config.toml
n_layer = 23
d_model = 128
n_head = 2
n_kv_head = 2
head_dim = 64
d_mlp = 512
vocab_size = 658
activation = "xielu"
norm = "layernorm"
norm_place = "pre"
norm_eps = 1e-05
positions = "rope"
rope_base = 1020.0
rope_fraction = 0.25
qk_norm = true
attn_scale = 0.13
bias = "none"
tie_embeddings = "early"
parallel_block = true
extras = ["local attention windows", "hashed n-gram embeddings", "a smear gate", "an embedding shortcut", "learned residual scales", "skips across layers", "LayerScale", "weighted sums over earlier layers", "capped logits"]
init = "uniform"
init_std_qkv = 0.0442
init_std_o = 0.0
init_std_up = 0.0442
init_std_down = 0.0
optimizer = "muon"
lr = 0.00247
lr_mult_o = 2.0
beta1 = 0.95
lr_head = 0.00669
warmup_steps = 0
schedule = "wsd"
decay_fraction = 0.922
decay_shape = "linear"
final_lr_fraction = 0.05
batch_tokens = [8192, 16384, 24576]
seq_len = 512
doc_mask = true
train_tokens = 174800000
steps = 11861
dataset = "wikipedia_en"
Each number is 128 + 32 x the weight over the matrix's rms, rounded and kept within 0 to 255. Layers, rows and columns count from 0.

# layer 8 attention output (transposed), 128x128, rms 0.31, rows 7-59, columns 0-63
[[ 80 116 106 115 156  79  47  69 123 160 136 110 180 189  70 130 125 149  64  86 139  83 181 142  82  82 106  59  93 112 120  88 166 146 117 131 171 224 187  93  98 198  97 163 116  53 101 115 113  77 143 189 174 137 150 127 155 124 157 145 161 192  66  31]
 [119  76 185  66 112 164  90 139 138 151 212 130 161 142 144 122 177  84  90 142 225  87  76  69 137 109 178  80 143 206 161  67 185 157 156 106 154 131 160  93  98 142 167 104 118 166  72 117 206 133  82 188 103  49 157 112 100 141 148 146  96 114 158 174]
 [169 134 131 174  78 144 168 154 142 142 128  83 148 120 114 107 118  27  82 126 148  91 146 148 144  53 141 152 159  88  71 167 137 123 126  52 101 104 116 143 164 109  80 150  94  67 143  97 142 210  89 130 123  77   2 172 185  97 105 159  80  89 208 124]
 [101 103 171 137 184 150  41 155  86  96 113  81 108 112 130 148 116 118 101 175 121 178 190 181  95  93 132 119  80  33  94 125  95 118 123 172  31 122 108 141  57  93 143 156 199 155 171 108  98  56  63  80 146  78 183 131 168 137 199 177 157  89 127 118]
 [ 86  59 135 100  49  75 129 170 105 165 173 151  75 146 207  88 124 173 200 192 169  94 126 141 126 116 140 134 167 161 133 195 173 141  81 158 219 132  51 131 127 124 143 107 141  36 120 119  98 178 110 102 172  72 164 115 198 114 191 137 115 118 149  92]
 [ 90 122 113 128 117 190  74 146 199 118 165 122  77 140  83 103 146 158 120  52 104 118 144 126  68 171 139 115  67 115 163 159  50 153 204 205 141  99 121 156  82 139 113  92  90 118 139  72 183 171 162 154 153 130  46 201 103 136 155 130 160  93 200  85]
 [139 111 106 117 171 154 191  91  94 223  45 166 101 172 105 140 109 115 110 117 192 168 155 173 145 138 128 117 117  97  98  95  85 100 167 141 204  79  83 156 115 164 132 101  66 112 101 111 133 113  67 143 144 177 177 106  91 155  84 150 138 115 205 123]
 [239  50 134 168 185  80 133 131 128  41 126 105 157 108 123 159 168 138 154  87 110  98 121 108 143 157  78 130  60  91 164 177  63  47  71 131 153 136 103  64  96 143  79 101 140  20 139 111 177 137 112 199 126 126 155 126 112 156  96  98 108  96 100 142]
 [116  91  83 111 117 109  91 215  88 215  79 131  83  93  63 150 174 115 115 169 181 172 121  50 141  88 112 188  65 111 152 207 184 147  89 180 119 205 160 147 140 127 165 121 187 209 101 125 162 128  93 183  86 103 108 196 190 125  77 134 134 149 128 177]
 [163 110 181 140 134 170 134 126 103  67  88  77  28 131  98 106  89  68 178 102  80  64 118 111 124  62  83 143 130 140 170 138  96 146 116 110 178 108 193 131 130 120  99 193 184  54  19 149 132  81 125 120 162 131 142 153 147 191 189 153 106 170 162 104]
 [119 143 145 177 208 131 127 121  94  97  98 118  96  87  87 141 181 118 148 157 123  79 177  75 138  98 101  66 142 157 171 106 186 141  81 125  79 123 131 167 143 196  86  37 108  71  73  78 161 172 171 140 100 114 104 179 159  72 103 154  74 126 157 139]
 [178 127 159 181  37 141  86 178 118 139 128  89 166 129  95 163  86 110 102  67 151  61 155 153 144 150 140  58 110  87  95 126 162  95 144  85 118 190 146 170 166  48  34  62 217 153 121 138 193 195  62 182  63  70 163 116 130 182 165 160 155 104  97 165]
 [128  94 103 194 212  77  99 112 160 124 104 135 198 119  65 134 112 107  81 166  69 126 122 102 154 149 129 164 123  99 101 192 143  92  75 147 216  96 179 217 180 168  99 143 116 193  82 112 118 110  77 147 155 110 121 145 119 119 151 121 130 115 116 114]
 [122  76  76 146 158 112 124 117 150 142 147 132  85 126 166 171 129 100 142  54  89  84 144  71  68 144  95  28  85 221 148 144 124 153  79 124 175 132  97  85 184  66 158 139 106 164 123 119 150 118 101  89  95 113 102 164 119 148 116  84 173 124 145  64]
 [ 96 201 137  99 106  67 113  91 121 142 135  94  95  76 132 139 119 143 117  81 166 108 107 155  50  79 187 121 121 112  65 184 154 116 142 107 179 125 162 130 151 141  78 130 150 151 124 114 111 125 145 154 136 200 105 144  20  97 109 131  83 125 122 115]
 [136 169  80  98 141  91 106  68  92 137 131 146  24  99 103 144  48 146 120  92 153 111 100 158 163  25  57 117  61 174 138 112  41 165 119 112 104 155  63 170 107 147 116 162 106 121 113 128 180 140 168 106 113 102 136 144  77 252  49  90 109  65 139 169]
 [162 154 138 104 119 152 126 137 232  94 115 177 156  40 217 102  93 120  98 160 187  75 224 102 138 146  93 101 105 145 117 171 107 133 119  91 140 169  66 110  27 112 129  94 180 107  92 163 175 102 162 163 195 168 156 135 161 125 162 181 194 151 154 109]
 [130 104 122 136  86 169  85 173 146 114  88 140 111 124 124 100  97  73 188 116 129  86 108 245 145  80  72  92  92 129  38 121 174  63  95 181 113 104 112 119 176  95 184 168 160 209 136  82 140 188 106 229 158 119 181  76 121 118  83 163 107 130 114 161]
 [ 47 142 178 153  68  81 100 145 112  57 117  87 136 147 178 125 239 170 132 104  82 111  51 115 200 117  98 131 181 162 129 106 154 158 118 173 123 157 133  84 165 128 150 118 134  85 137 140 129  73  89 200 141 106 104  89  85 133  98  58 166 104 165 165]
 [138 159 101 181 115 124  80 129 124  98 162  77  96 149 120  82 118 137 145 150 151 166 144 109  99 143  75  91 173  85 102 109 127  72 106 152  92  99 138 140  89 107 131  99 161 139  80 100  67 153 218 111 130 200 198 152 140 145 170 124 115  94 144 194]
 [ 64 108 110 127 147 169 105 119 135  59 157 166 128 111 155 117  96  64 111 112 140 131  60 190 164 128  85 117 162 139  38 157 101 175  73 185 149 202 169 136  89 109 148 113 168 106 101 110 158 114 157 138  77  89 107 111  88 103 120 133  94  50 142  53]
 [190  96 181 197 102 142 100  56 183  87 109 110 104 124 131 175 156 161 151  97 104 161 110 157 125 151 138 175 190 143  76 133 176 166 141  71  88 218 156 167 103 122 178 146  70 140 168 165  75 185 187 189 154  93 149 138 185 131  60 170 192 165 198 161]
 [107  80 111 109 132 199 169  88  84 106 162  92 104  94 106 143 154 128 204 189 118 138 136  82  94 167 152  64 149  79 162 165  39 128 170 119 136 148  91 125 153 130 143  69 130 121 206 154 121  97 155 189 212 136  83 171 119 108 130 144  99  78  57 114]
 [116 156 157 122  87 122 109  77 132 114 122 172  79 145 118 179 104  82  60 134 123 144 157 170  79 147  95 140 243 160 141 111  87 120 174 233  28 109 177  84 146 139  98  71 151 201  72 211 145  99  71 107 131 112 105 177 191 118 111 118 139 126 108 100]
 [ 86 181 142 104 171 158  93 138 156 215  20 156 123  75 124 108 106  69 138 133 141  84 106  87 219 162 154   5 195  65 171 146 146 109 105 115 147 179 147 130  40  54 161 167 100 140 169 128 183 146 129 134 159 171 115 167 143 133 175 116 133 123 112 132]
 [177  17 104 129 202  63 161  98 131 109 113 164 133  90 140 126  45  81 122 204 174 127 187  82  90 145 134 109 100 139  64 119 157 129 163 110 149 144 134  59 148 161 180 117 126 174 193 128  82 141 174 120  94 111  76 160 105 168  99 155 111 138 116 156]
 [165 146  99 123 100  57  85 164 187  44 145 180 117 176  63 138 145 152 104 141  83 221 156 134 174 101 106  92 100 110 127 106 173 152 112 240 169 145 146 123  44  78 116 134 109 150 165 203 187 130 162 153 136 144  34 204  51 124 145 162 172 116  91 100]
 [173 137 121  74 127 153 113 133 182 156 188  69 147 141 108 149 109 177 160  73 151 129  76 114 116  93 130  68 174 157 109 148 137 127  97 150 115 148 214 183 121 224 167 197 115  93 240  98 106 133  85 129 152 137 173 176 134 107 186 139 132 122 140  95]
 [ 88 126 110 173 122 174 158  82 110 122  96 110 170 134 107 109 205 144 112 135 122 173 163 195 149  73 145 139  83 153 209 112  85 103 133 170 208 141 113 163 146 105 118  64 192 102  63 132 106 118 155 117  89  60 115 107 162 151 182 147 113  87 111 136]
 [135 133 186 105  85 166 175 140  49  61 147 118 173 155 156 119  77 116 140 130  78 151 205 150 151 105 162 133 121 126  50 193 170 158 123 133 144 138 106 107 139 143 128 221  60 141  21 129 179 136  92 121  54 130 146 119 128  78 146 121 206 113  96 105]
 [182 190 112 119 100  98 105  58  76 115 197 124  62 116 135  62 162 118 190 183 181 111 102  95 226 121 205 146 150  58 165  91 150 140 128 174 136  80 150  36 102 125 116 128 150 163 161 129 141  78 136 207 134  81 141 110 118 168 112 168 172 131 147 169]
 [ 84 116 178 169 167 183  80 112 179 125 147  60  64 138  84 139 120 168 103 107  90  89 134  82 130 154 152  94 153  79 109  81  87 131 137 139 153 135 146 147  82 117  87 115 170 128 173  23 130 175 136 128 113 146  82  99 168 104  81 147 176 200  94 180]
 [157 176 204 124 185 166 120 169 103 119 120  89  76 164 130 129 136  73 102  81  98  90 191 121  69  83 129 190 107 192  75 116 101 129  56 183 115  72  41  98 178 105 185 159 136  84 189 165 163 163 144 223 169 126  54 124 149 125 146 121 109 132 118 165]
 [130 120  64 172 120 201  94 113 119 114  63 171  66 183 225 161 153 103 119  65 170 181 134  76 149 114 130  93 140 160 111 153 132  21 165 158 197 115 112 125 140 184 116 190 175 125 126 110  71 100 181 144  80  85  78 105 138  45  71 147 192  87 103 114]
 [ 92 106 139 147 162 125 151 180 103 175 162 145 169 130 173 137 108 186 159 169 121 157 146 148 141  37 138 126 169 102 100 146  70  86  98 121  93 115  91 119 213 128 175  42  96 153 144  59 123 105 162 121 114 109 138 140 154 143 156 110 180 164 132  54]
 [164 160 179 121 120 156  76  94 127 163  89 146 171 182 118 171  69 132 113  83 186 100 179 161 134 181 153 177 124 214 221 251  92 169  71 112  81  79 163 131 121 122 142 181 102 162 188 125 128 145 165 119 112  47 132 117 103 110 113 203 124 112 182  62]
 [175 119 184 112 161  83 116 129 122 119 109 146 131 206 145 148 103 159 120 164  95 182 197  59 143 189 100 105 138 109  94  34 164 121 104 123  89 172  62 165 141 112  89 107 114 120  94 132 145 151  72 121  81 146  51  99  80 221 171 190 133 102 231 105]
 [ 92  63 174 181 137 133 166  89 101  97 113  33 206  67 132 128 123 187  80 116 146 119 140 149 162  48 135  79 167 117 163 187 164 135 155 139 156 163  79  82 135  75  89 193 129 179 151  81 129 146 147  39 152 105 125  73 185 110 104 129 159 219 163 180]
 [104  57  92 181 109 154 111 135 102 196 141 155  88  39 169 163 115 160 138  57 148 125 101 157 158  73  90 171 166  99 109 167 197 183 113 102 125 145 115 143  81 193 107 105  89 126  74 119 168  63 186 142  61 161 100  67 124 239 198 182  92 145  85 146]
 [ 79 144 166 145 167 153 125 125 176  95 147  71 123 179 110 133 123 123 105 192 108 104  48 181 162 126 201 172 136 144 126 149 105 144 119  18 172 107 123 157  89 102 170 121 166 151  63 115  91 140  79 148 180  77  99 167 182 220  66 189 188 194 134 104]
 [160 127 107 112 189 105  94 102 125 106 116  93  77 184 153 107 153 134 216  94 150 118 151 166 149 112 167 132  75 101 129 121 170 142 112 170 138 116 191  82  70  62 114 100 190 135 123 114 132 158  88 105 110 202 181 133 157  39 139 203  88 142 218 100]
 [ 41 115 164 144 152 123 127 205  78  58 123 146 114 149 150 104  38 105 136 107 138 194  89 170 141 112 139 121  71  72 195 170 151 156 218  97  69 198 149  88 164  81 144 155  71 107 145 120 188 158 110 189  84 220 134  93 150 125 160 126 107  84 146  97]
 [125  62  99 160 116 113 119 111 104 181 174  84 170 140 190  70 124  90 171  15 195 112 197  81 137  94 175 155 159 123 116  62  69 101  86 134  22 153 164 148 112 134 162 159 156 125 112 110 110  91 137 120 106 159  62  82 163 109 140 171 153 111 180 116]
 [ 76 144 105 164  71 132 120 113  58 139 197 119 106 130 181 145 160 136 139 157  60  60 179  67 169 151 150 128  72 119 104 149 168 173  96 164  94 108 130 147 142 205 125 104 112  98 163 140 125 123  93 113 170 161 103  72  97 140 121 194 137 144 172 115]
 [186 127 154 138 188 118 127 174  71  75 161 142 115 123 148  92  48 233 142 114 213  95  75 108 131 116 138 100 128 123  70  84  89 158  68 153 106  93 120 160 189 133 130 134  99 166  70  97 128 101  55  55 144 107  70 176 158  97 164 166 148  89  71 128]
 [136 143 176 199  67  66 118 120 132 105  28 127  66 110 139 125 178 131 143 119 149 167  81  76 119 112 121 134 111 149 134 168 150  94 102 149 115 101  77 183 118 163 176 157  84 173 123 141 103 131 153 131 172 131 121  89  81  99 182 172 131 125  86  77]
 [159  99  86 184  79 104 115  98  94 206  72 122  86  93 121 136 143 185 122 170  89 133 102 105  50  83 160 143 196 122 133 130  87 100 142 189 151 147 152  99  90  98 149 164 130 149 135 201 250 226  39 135 120 154 123  71 183 149 166 157 129 132 111  64]
 [118  99 125 155  68 105  75  84 170  47 113 139 105 165 114 154 154 107 111 172 172  94 133 154  70 131 161 112 139 141 158  94 201  99  87 134 129 106  63 167  89 147 154 173  95 109 112 120  97 192 214 107 160 191 168 173 111 115  52 139 170 118 121 151]
 [146 150 233  98 101  89 116 141 140 207 171 171 131 135 164 137 155  43 179 119 125 154 142 128  98 173 103 127 133 156 127 140  81 169 111 177 151 183 183 171  99 100 131 116 120 125  80 145  95 114 114 106 147 163 114 153 174 165  53 180 136 170  91 106]
 [148 150  95 145  92 163  98 138 157 136  78 118 155 188 135 113 109  60  70 118  80 150 125  81 183 126 128 143 127  94 105 179 104 104 181 151  82  64 165  73  82 185 147  60  45 100 148 108 135  86 119  72 114 139 162 104 149 160 118 123 143 170  83  91]
 [102 107 114  99 105  63  76 191 185 120  58 103 132  97 207  90 172 159 143 162  97 131 184 142  48 113 142  67 142 140 176 116 139 158 188 130 116  58 170 191 137 156 168 177 174 158 123 135  75  79 124 191 104  96 177 130 106 211 100 135  83 113 160  73]
 [171 146 172 114 154 164 188 119 155 173 117 171 119 120 144 120 153 177 100  75  34 175 146 170 130 105  96 149 109 158 217  87 152 117  46 130 164 153 148 101 162 130 162  88 203 195 142  77 126 141 168 175 107 202  90 173  89  98 117 164 149 130 145 101]
 [124 119 236 161  93  42  76 189 126 161 141  79 119  86 100 141  90 105 105 173 152 123 146  92 124 117 116 181 148  96 163  98  88 182 119 135 179  90  93 132 116 183 155  94  72 140  94 136 146 134 126 119 107 195 183 127 162  56  89 126 149  85 109 149]]
# layer 8 attention value, 128x128, rms 0.169, rows 8-59, columns 0-63
[[117  85 192  60 129 180 112 150 134 140 199 123 160 142 145 111 169  88  94 156 220  84  62  63 149 113 131  86 155 223 125  60 187 106 142 109 129 136 141  85  95 146 131 135 109 126  62 111 201  93  92 166 125  45 144 133 113 131 160 169 121 159 157 172]
 [173 133 120 146  96 153 157 149 152 159 130 136 133 133 110 132  95  48  92 128 148  67 153 125 169  30 165 154 164  57  83 172 146 115 115  61 105  90 100 147 169  98  75 153 115  70 148 120 122 192 103 144 150 124   4 174 168  86 113 132 135 127 223 134]
 [ 97 109 177 165 184 115  33 158 124  84 139 124  91 148 134 114 117 140  97 147 122 159 198 163  98 109 130 145  95  53 106 115  77 123 117 186  37 116  95 147  78 113 122 148 174 173 173  96 113  78  52  96 127  84 166 120 170 121 201 179 208  98 145 119]
 [110  44 146 153  64  78 102 187 114 172 201 161 105 125 177  72 112 178 178 207 180  69 100 153 113 117 130 161 159 164 152 215 177 136  95 152 217 144  72 155 132 110 148  96 160  58 150 153 115 140  88  98 142  79 128 130 138  95 172 122 138 129 139  94]
 [ 57 119 136 156 110 218  85 118 176 126 176 132  70 122 137 109 149 184 109  47 105 122 134 122  80 171 109 113  42 124 173 172  70 141 188 229 141  76 137 138  78 134 115 122 101 132 143 105 184 167 153 151 176 135  25 183 105 152 146 118 130  86 174 106]
 [125 110 114 172 183 162 189 102 101 223  50 137 101 139  97 121 125 119 124 108 211 152 155 179 137 142 131 108 110 121  76  79  78 119 152 142 204  72  83 149  95 142 143  94  46 115  96 113 138 116  57 145 113 175 163  99  69 173  86 165 138 106 208 125]
 [249  59 112 133 164 101 155 159 159  46 164 122 147 112 113 125 141 141 164  87  91 119 119 112 150 149 107 121  51  89 162 190  63 100  98 127 138 131  92  55  94 149  70 120 146  42 123 122 133 159 129 160 107 117 164 135 123 159 105 119 107 120 108 145]
 [103  89  95  63  73 131  90 193  92 205  80 118 108 119  95 152 180 107 119 187 177 178 104  47 129  80 134 175  62 106 130 221 158 136  88 164 120 179 150 113 115 127 128 128 162 167 106  91 154 133 116 160  49  66 110 192 194 149  84 132 122 129 138 148]
 [167 111 157 148 120 173 134 153 105  59  99  87  28 133 111 135  98  80 173 109  68  56  94 108 119  54 123 139 122 157 162 129 106 153 101 125 173 134 220 126 136 145  80 191 160  81  29 118 127  69 138 119 158 138 155 162 139 207 165 151 130 127 154  95]
 [124 130 137 176 203 115 132 121 129 116  87 140  81 105 112 129 168 137 115 150 153  95 177  99 120  80 117 102 149 112 179 107 178 146  90 112  74 126 115 135 165 203  94  43 123  61  66  81 134 180 133 179 149 115  81 170 178  51 118 172  70 131 159 161]
 [169 132 169 106  49 150  73 141 104 148 120 120 140 127  72 137 102 112 120  70 125  77 150 145 137 140 114  68 108 112  96 116 152 139 177  79 125 199 129 165 136  49  58  76 190 157 116 116 187 214  65 173  90  48 165 116 141 178 163 130 140 100  93 126]
 [106 113  78 107 189  69  93  69 144 111  88 119 200 130  95 140 135  86  79 138  44 157 104 118 141 155 118 156 135  70  90 203 121 124 107 140 228  80 155 184 178 163  70 169 106 188  55 106 116 123 125 114 158  97 116 166 116 103 153 162 153  80 113 116]
 [140 107 115 101 175 163 103 128 138 145 150  95 108 148 165 144 140  96 169  83  84 111 167  76  60 138 107  50  94 204 173 154 134 146  75 147 196 159  93  98 193 102 137 165 106 164 133 121 160 132  93  65 165 112 102 156 148 154 121  70 107 136 142 105]
 [101 204 170  99 109  70 109 109 127 129 124  78 101 113 159 141 107 151 141 100 170 104 109 167  69  85 165 131 133 117  68 197 157 112 159  90 162 126 150 115 106 141 104 126 152 152 144  97 113 132 155 168 136 177 117 148  48 122 128 117  70 117 141 124]
 [130 196  97  92 167  94 107  92  96 123 144 151  65 101  83 123  70 147 128 113 155 105  97 162 148  33  93 141  56 182 131 100  37 159 134 124  87 163  59 152 107 162 115 160 132 128 132 131 168 155 170  88 131 121 138 129  89 238  38 101 113 115 154 168]
 [179 149 157  77 108 159 102 128 215 103 132 156 158  88 203 104  91 125  83 144 149  92 195  81 147 145 134 101  84 150 110 179  81 119 123  98 160 172  47 111  13 108 111 119 171  95  98 182 179  92 197 147 206 169 165 143 170 126 141 174 143 139 159 124]
 [116 113 121 126  75 200  93 156 151 109  79 124 118 114 102  86  81  77 160 138 135 110  95 243 109  93 147 110  79 132  50 113 186  68  87 187 100 134 101 107 181 109 171 169 145 203 145  85 113 179  89 240 176 125 161 104 139 116  85 144 130 141 124 152]
 [ 40 157 160 128  64  75 130 150 101  65 108 108 136 113 180 144 249 165 141 111  76 114  73 115 213 112  93 123 167 181 122 110 137 138 107 161 107 155 129  87 154 147 168 145 141  80 162 132 137 101 101 208 148 113 136 115  98 118 115  64 140 107 149 168]
 [137 156  81 144  92 140  98 112 128 110 177  78  46 129 125 102 124 146 147 151 168 188 158 108 108 145 103  97 193  74  88 127 150  91 110 120  84  97 140 126 125  86 141 109 191 152  66 118  68 163 204 123 123 207 205 153 150 134 158 102 128 129 173 162]
 [ 87 103  94  93 136 159 132 116 154  56 167 140 120 130 139 117  92  50 119  97 155 130  53 167 183 129 122 120 179 134  50 175  81 173  47 180 134 204 126 172 108 108 173 116 175  91  98 148 137 110 166 152  82 126 107  98 110  94 126 140 100 122 138  96]
 [188  78 182 150 111 133 118  64 167  93 103  96  92 136 147 149 175 146 121  91  68 136 109 144 147 127 132 155 183 159  67 139 165 164 153  48  90 220 142 156  97 103 154 156  29 134 182 167  92 183 173 188 154  89 162 155 182 129  55 171 159 144 156 157]
 [102  76 118 113 142 181 177 110 103 121 174 138 109 125 122 157 118 152 223 168 127 138 154  94  86 173 119  83 142  83 156 151  48 129 166 132 150 159  86 130 144 146 141  65 161 103 201 157 114  85 124 197 183 124  74 154 112 124 115 128 143  85  69 122]
 [147 141 176  88  98 122 133  78 136 122 153 147  94 142  95 138 131  84  49 132 118 149 160 159  68 140 123 130 239 152 143 140  83 124 155 224  13 113 142  76 107 123  94  81 151 187  62 181 124 126  89 117 124 108 108 164 183 123 117  93 146 121 105  86]
 [ 81 182 156 133 176 134 101 142 137 206  30 141 113 109 108  80 147  90 120 138 145  77  91  81 213 167 160   0 203  73 178 149 121 113 106 117 132 158 142 127  37  68 157 156 104 122 171  99 182 144 127 121 172 179 123 183 134 153 178 126 103 114 107 137]
 [165   7  98 120 185  56 154 106  86  81  97 155 138 114 150 137  36  66 148 210 172 106 186  83 104 131 141 126 108 147  82 110 155 115 198  96 151 131 146  79 144 134 178 112 120 176 212 133  95 147 184 112 119 118  59 171 124 180  84 174 127 139 107 128]
 [146 150 124 100  93  33 126 126 199  62 149 174 119 147  44 138 163 154 122 141 107 188 177 131 186 114 109  97  77 127 125 107 160  92 138 247 167 121 163 131  54  87 157 117 110 161 147 183 164 110 187 169 117 132  19 178  85 107 165 110 131 106 122 126]
 [172 126 112 109 127 147 129 102 133 157 181  74 165 148  98 126 115 162 169  75 137 121  55 102 114  89 131  57 145 174  97 176 149 133  78 156 101 133 190 178 117 211 129 189 142  86 255 118 117 146 101 122 122 143 187 178 113 120 169 154 150 151 104 110]
 [ 86 135  75 138 101 188 147  93 131  87  57 119 146 132 123 112 179 158 114 142 122 154 166 186 150  54 161 146 100 152 200  80 104 116 152 143 208 146 118 128 151 109 111  86 177 100  61 117  85 108 144 100  98  59 115  97 148 141 163 146 153  81 113 133]
 [126 134 193 147 116 159 155 159  68  78 147 126 147 164 130 153  66 116 127  89  80 100 234 144 163 122 133 133 121 101  66 195 166 141 118 146 142 133  97 124 156 162 155 189  67 169  18 142 158 141  98 131  80 116 157 134 147  71 159  95 128  93  89  96]
 [194 182 118 140  89 132 116  82  97  94 176 116  37 115 159 102 146 140 181 171 173 109 103 120 222 126 158 112 163  56 163 103 161 129 130 174 167  82 137  27  78 123 113  86 129 170 163 103 146  68 127 207 106  63 143 103 105 181 117 156 113 133 134 122]
 [ 69 124 131 148 168 180  61 125 157 105 169  92  35 113 104 135 120 189  74  69  94 105 128  73 133 162 158  91 165  88 102  89  97 135 152 121 151 149 139 133 112 100  69 104 137 130 162  84 134 170 119 110  95 148  76 103 153 110  50 172 160 190  80 125]
 [134 188 184  99 194 161  98 155 127 111 128  95  75 165 132 129 127  70 117 111 102 136 180 106  74  79 106 202 112 174  91 103 124 154  68 170 126  78  51 120 185  95 142 152 151  72 186 174 156 189 148 210 176 128  87 106 133 113 136 142 148 118 118 121]
 [124 104  62 172 119 213  91 141 112 113  75 174  94 166 204 143 138  98 132  65 172 158 136  90 136 117 129  75 145 165 113 132 137  29 174 167 199 147 119 113 130 187 155 171 182 127 124 106  72  96 195 128  79  82  73 114 128  58  74 131 129 118 123 145]
 [ 94 121 166 170 183 142 154 159 121 178 157 134 187 130 153 136  99 160 181 182 115 155 158 160 116  30 121  96 155  97  81 195  85  95  94 151  81 125  79 135 195 135 165  45 133 145 128 110 132  85 183  93  84 125 163 159 126 143 145 114 145 129 143 104]
 [137 151 144 102  93 166  80 100 105 164  95 120 166 187 106 123  84 146  96  81 177 112 193 152 134 158 131 147 117 224 186 241  77 179  68  98  62  78 183 129 106 121 126 180  89 117 175 129 149 136 162 122  87  58 147 115 104 100  85 213 175 112 188  37]
 [151 127 212 125 152  53 113 121 107 122 121 130 139 155 148 120 110 155 114 149  89 194 217  48 158 216 116  97 128 138  77  36 162 130 100 158 115 166  81 157 163 109 105 108 122 102  89 113 142 143 104 128  64 131  79 104 110 240 176 167 120 125 229 132]
 [ 92  60 178 163 132 136 148 104 113 104 102  73 163 100 136 128 140 161  81 112 123 138 140 153 169  38 136  54 160 123 145 189 181 162 164 127 161 150  84  72 157  48  81 209 106 153 156 100 114 137 166  21 140  97 129  59 143 112 107 134 145 154 141 170]
 [ 96  50  92 150  97 130 109 105 114 192 146 144  84  82 190 159 118 164 155  72 143 152  87 147 128  48 101 160 167 102  99 157 186 156 117 104 106 150 105 150  88 158  86 148  87 121  49 136 158  75 167 141  71 174  97  97 136 234 178 192 110 123  69 110]
 [ 89 116 185 232 181 153  93 132 145 124 172 114  97 148 103  84  96 137  61 180  80 127  56 163 165 138 172 160 131 187 126 149  95 130 116  42 167  91 129 186 110  91 174 107 164 181  57 108  93 132 103 156 152  78  81 177 157 206  57 150 153 177 130 131]
 [162 108 117 121 179  93  99  98 126  94 104  64  80 159 160 110 155 125 199 109 135 103 142 170 149  99 133 129  65 109 104 106 135 126  98 148 130 105 198  56  79  73 117  97 159 148 115 117 130 150  97 107 129 201 162 111 175   5 158 185 121 148 224 111]
 [ 32 108 166  72 177  90 111 194  69  72 121 126 112 117 145 128  30  99 139  99 141 199  79 169 172 122 138 120  80 103 193 183 157 129 226 121  74 195 134  88 160  95 156 165  98 101 139  92 150 157 119 192 123 213 124 113 179 144 178  95  93  76 151  83]
 [134  65  74 198 125 143  68 127 101 162 168  93 194 110 170  85 124 102 185  18 214 121 194  96 113 103 126 153 184 138 154  84  58 110 128 128  13 155 174 154 125 105 167 148 142 136 127  90 149  99  95 126 112 177  54  92 118  96 127 161 139  96 173 112]
 [ 83 119  79 202  51 129 115 115  97 117 211 116  98 143 179 119 148 148 140 167  62  82 181  82 175 149 151 108  60 117 115 140 171 168  79 161  90 118 129 119 125 198 109 108 118 102 161 146 142 124  87 106 136 176 106  69 128 133 102 187 122 123 153 102]
 [160 153 163  83 176 103 130 141  77  89 156 157  99 134 190 122  63 247 135  99 199 108  91 112 147 105 145  71 140 143  72 100  94 165  73 148 119  87 113 149 164 145 132 148  78 126  95 132 134  85  99  40 144  83  74 180 160 115 134 169 143  86  68 120]
 [143 160 174 172  67  79  97 112 136  73  35 146 101 144 142 122 182 111 148 117 135 136  82  68 125 113 120 127 106 113 138 184 170 125 121 148  99 101  81 183 112 166 164 156  78 151 103 156  90 130 133 154 123 146 102  60  70  86 172 194 132 141  67  92]
 [173 106  73 145  77 112 106 113  82 186  56 117  84 114 102 152  91 187 111 182  67 151 114  94  72  82 144 120 202 146 132 151  80  73 115 196 151 140 165 118  66  95 139 151 130 139 147 168 236 234  60 103 132 156 129  65 185 142 165 160 122 143  98 108]
 [126  73 146 149  76 110  56  94 158  54 129 127 114 146  98 123 157 109 103 166 183 116 118 135  56 154 104  95 137 164 162 103 200  75  79 138 130  98  58 159  53 152 153 175  92 112  97 124 100 193 213 122 157 196 142 160  78 131  51 125 149 113 137 159]
 [127 160 202 102  75  65 137 157 147 190 155 150 110 109 136 117 142  55 135 129 115 115 128 130 112 154 120 111 122 153 114 140  90 134 138 177 147 179 186 171 114 121 119 121 127  84  93 155  95 102 121  93 136 173 114 153 154 139  50 184 141 156  98  84]
 [128 156  91 126 122 181 103 165 167 151  98 143 165 170 118 114 109  59  50 101  83 125 150  89 178 132 147 147 124  81 121 179 148 133 173 149  81  59 192 108  87 181 127  54  70 138 150 135 124  81 134  70  96 170 161  99 130 163 100 129 154 159  87  94]
 [112 122 114 103 116  44 103 159 202 115  82 103 140 116 207 102 165 161 161 173 132 101 214 130  79  96 127  84 149 118 206 132 102 133 175 131 107  65 171 211 131 148 147 202 182 165 116 168  70 101  84 208  78  88 173 118 112 224 101 155 118 139 163  92]
 [164 145 143 102 124 153 187  75 129 168 129 137 112 133 148 134 143 143 105  83  36 153 147 176 115 106 143 150  99 131 215  82 147 116  66  86 152 136 147 107 167 117 164  88 151 154 140 119 145 123 158 169  97 206  67 201 103  83 126 191 151 126 138 125]
 [137 132 247 126  89  37 105 172 104 156 138  95 143 139 132 132 100 115  99 163 146 122 144 110 166 119 115 174 150 110 165 113  82 174 114 139 181  98 107 148 111 171 147 100  88 146 107 139 149 138 129 130 103 193 162 116 151  84  75 127 135  71 108 132]]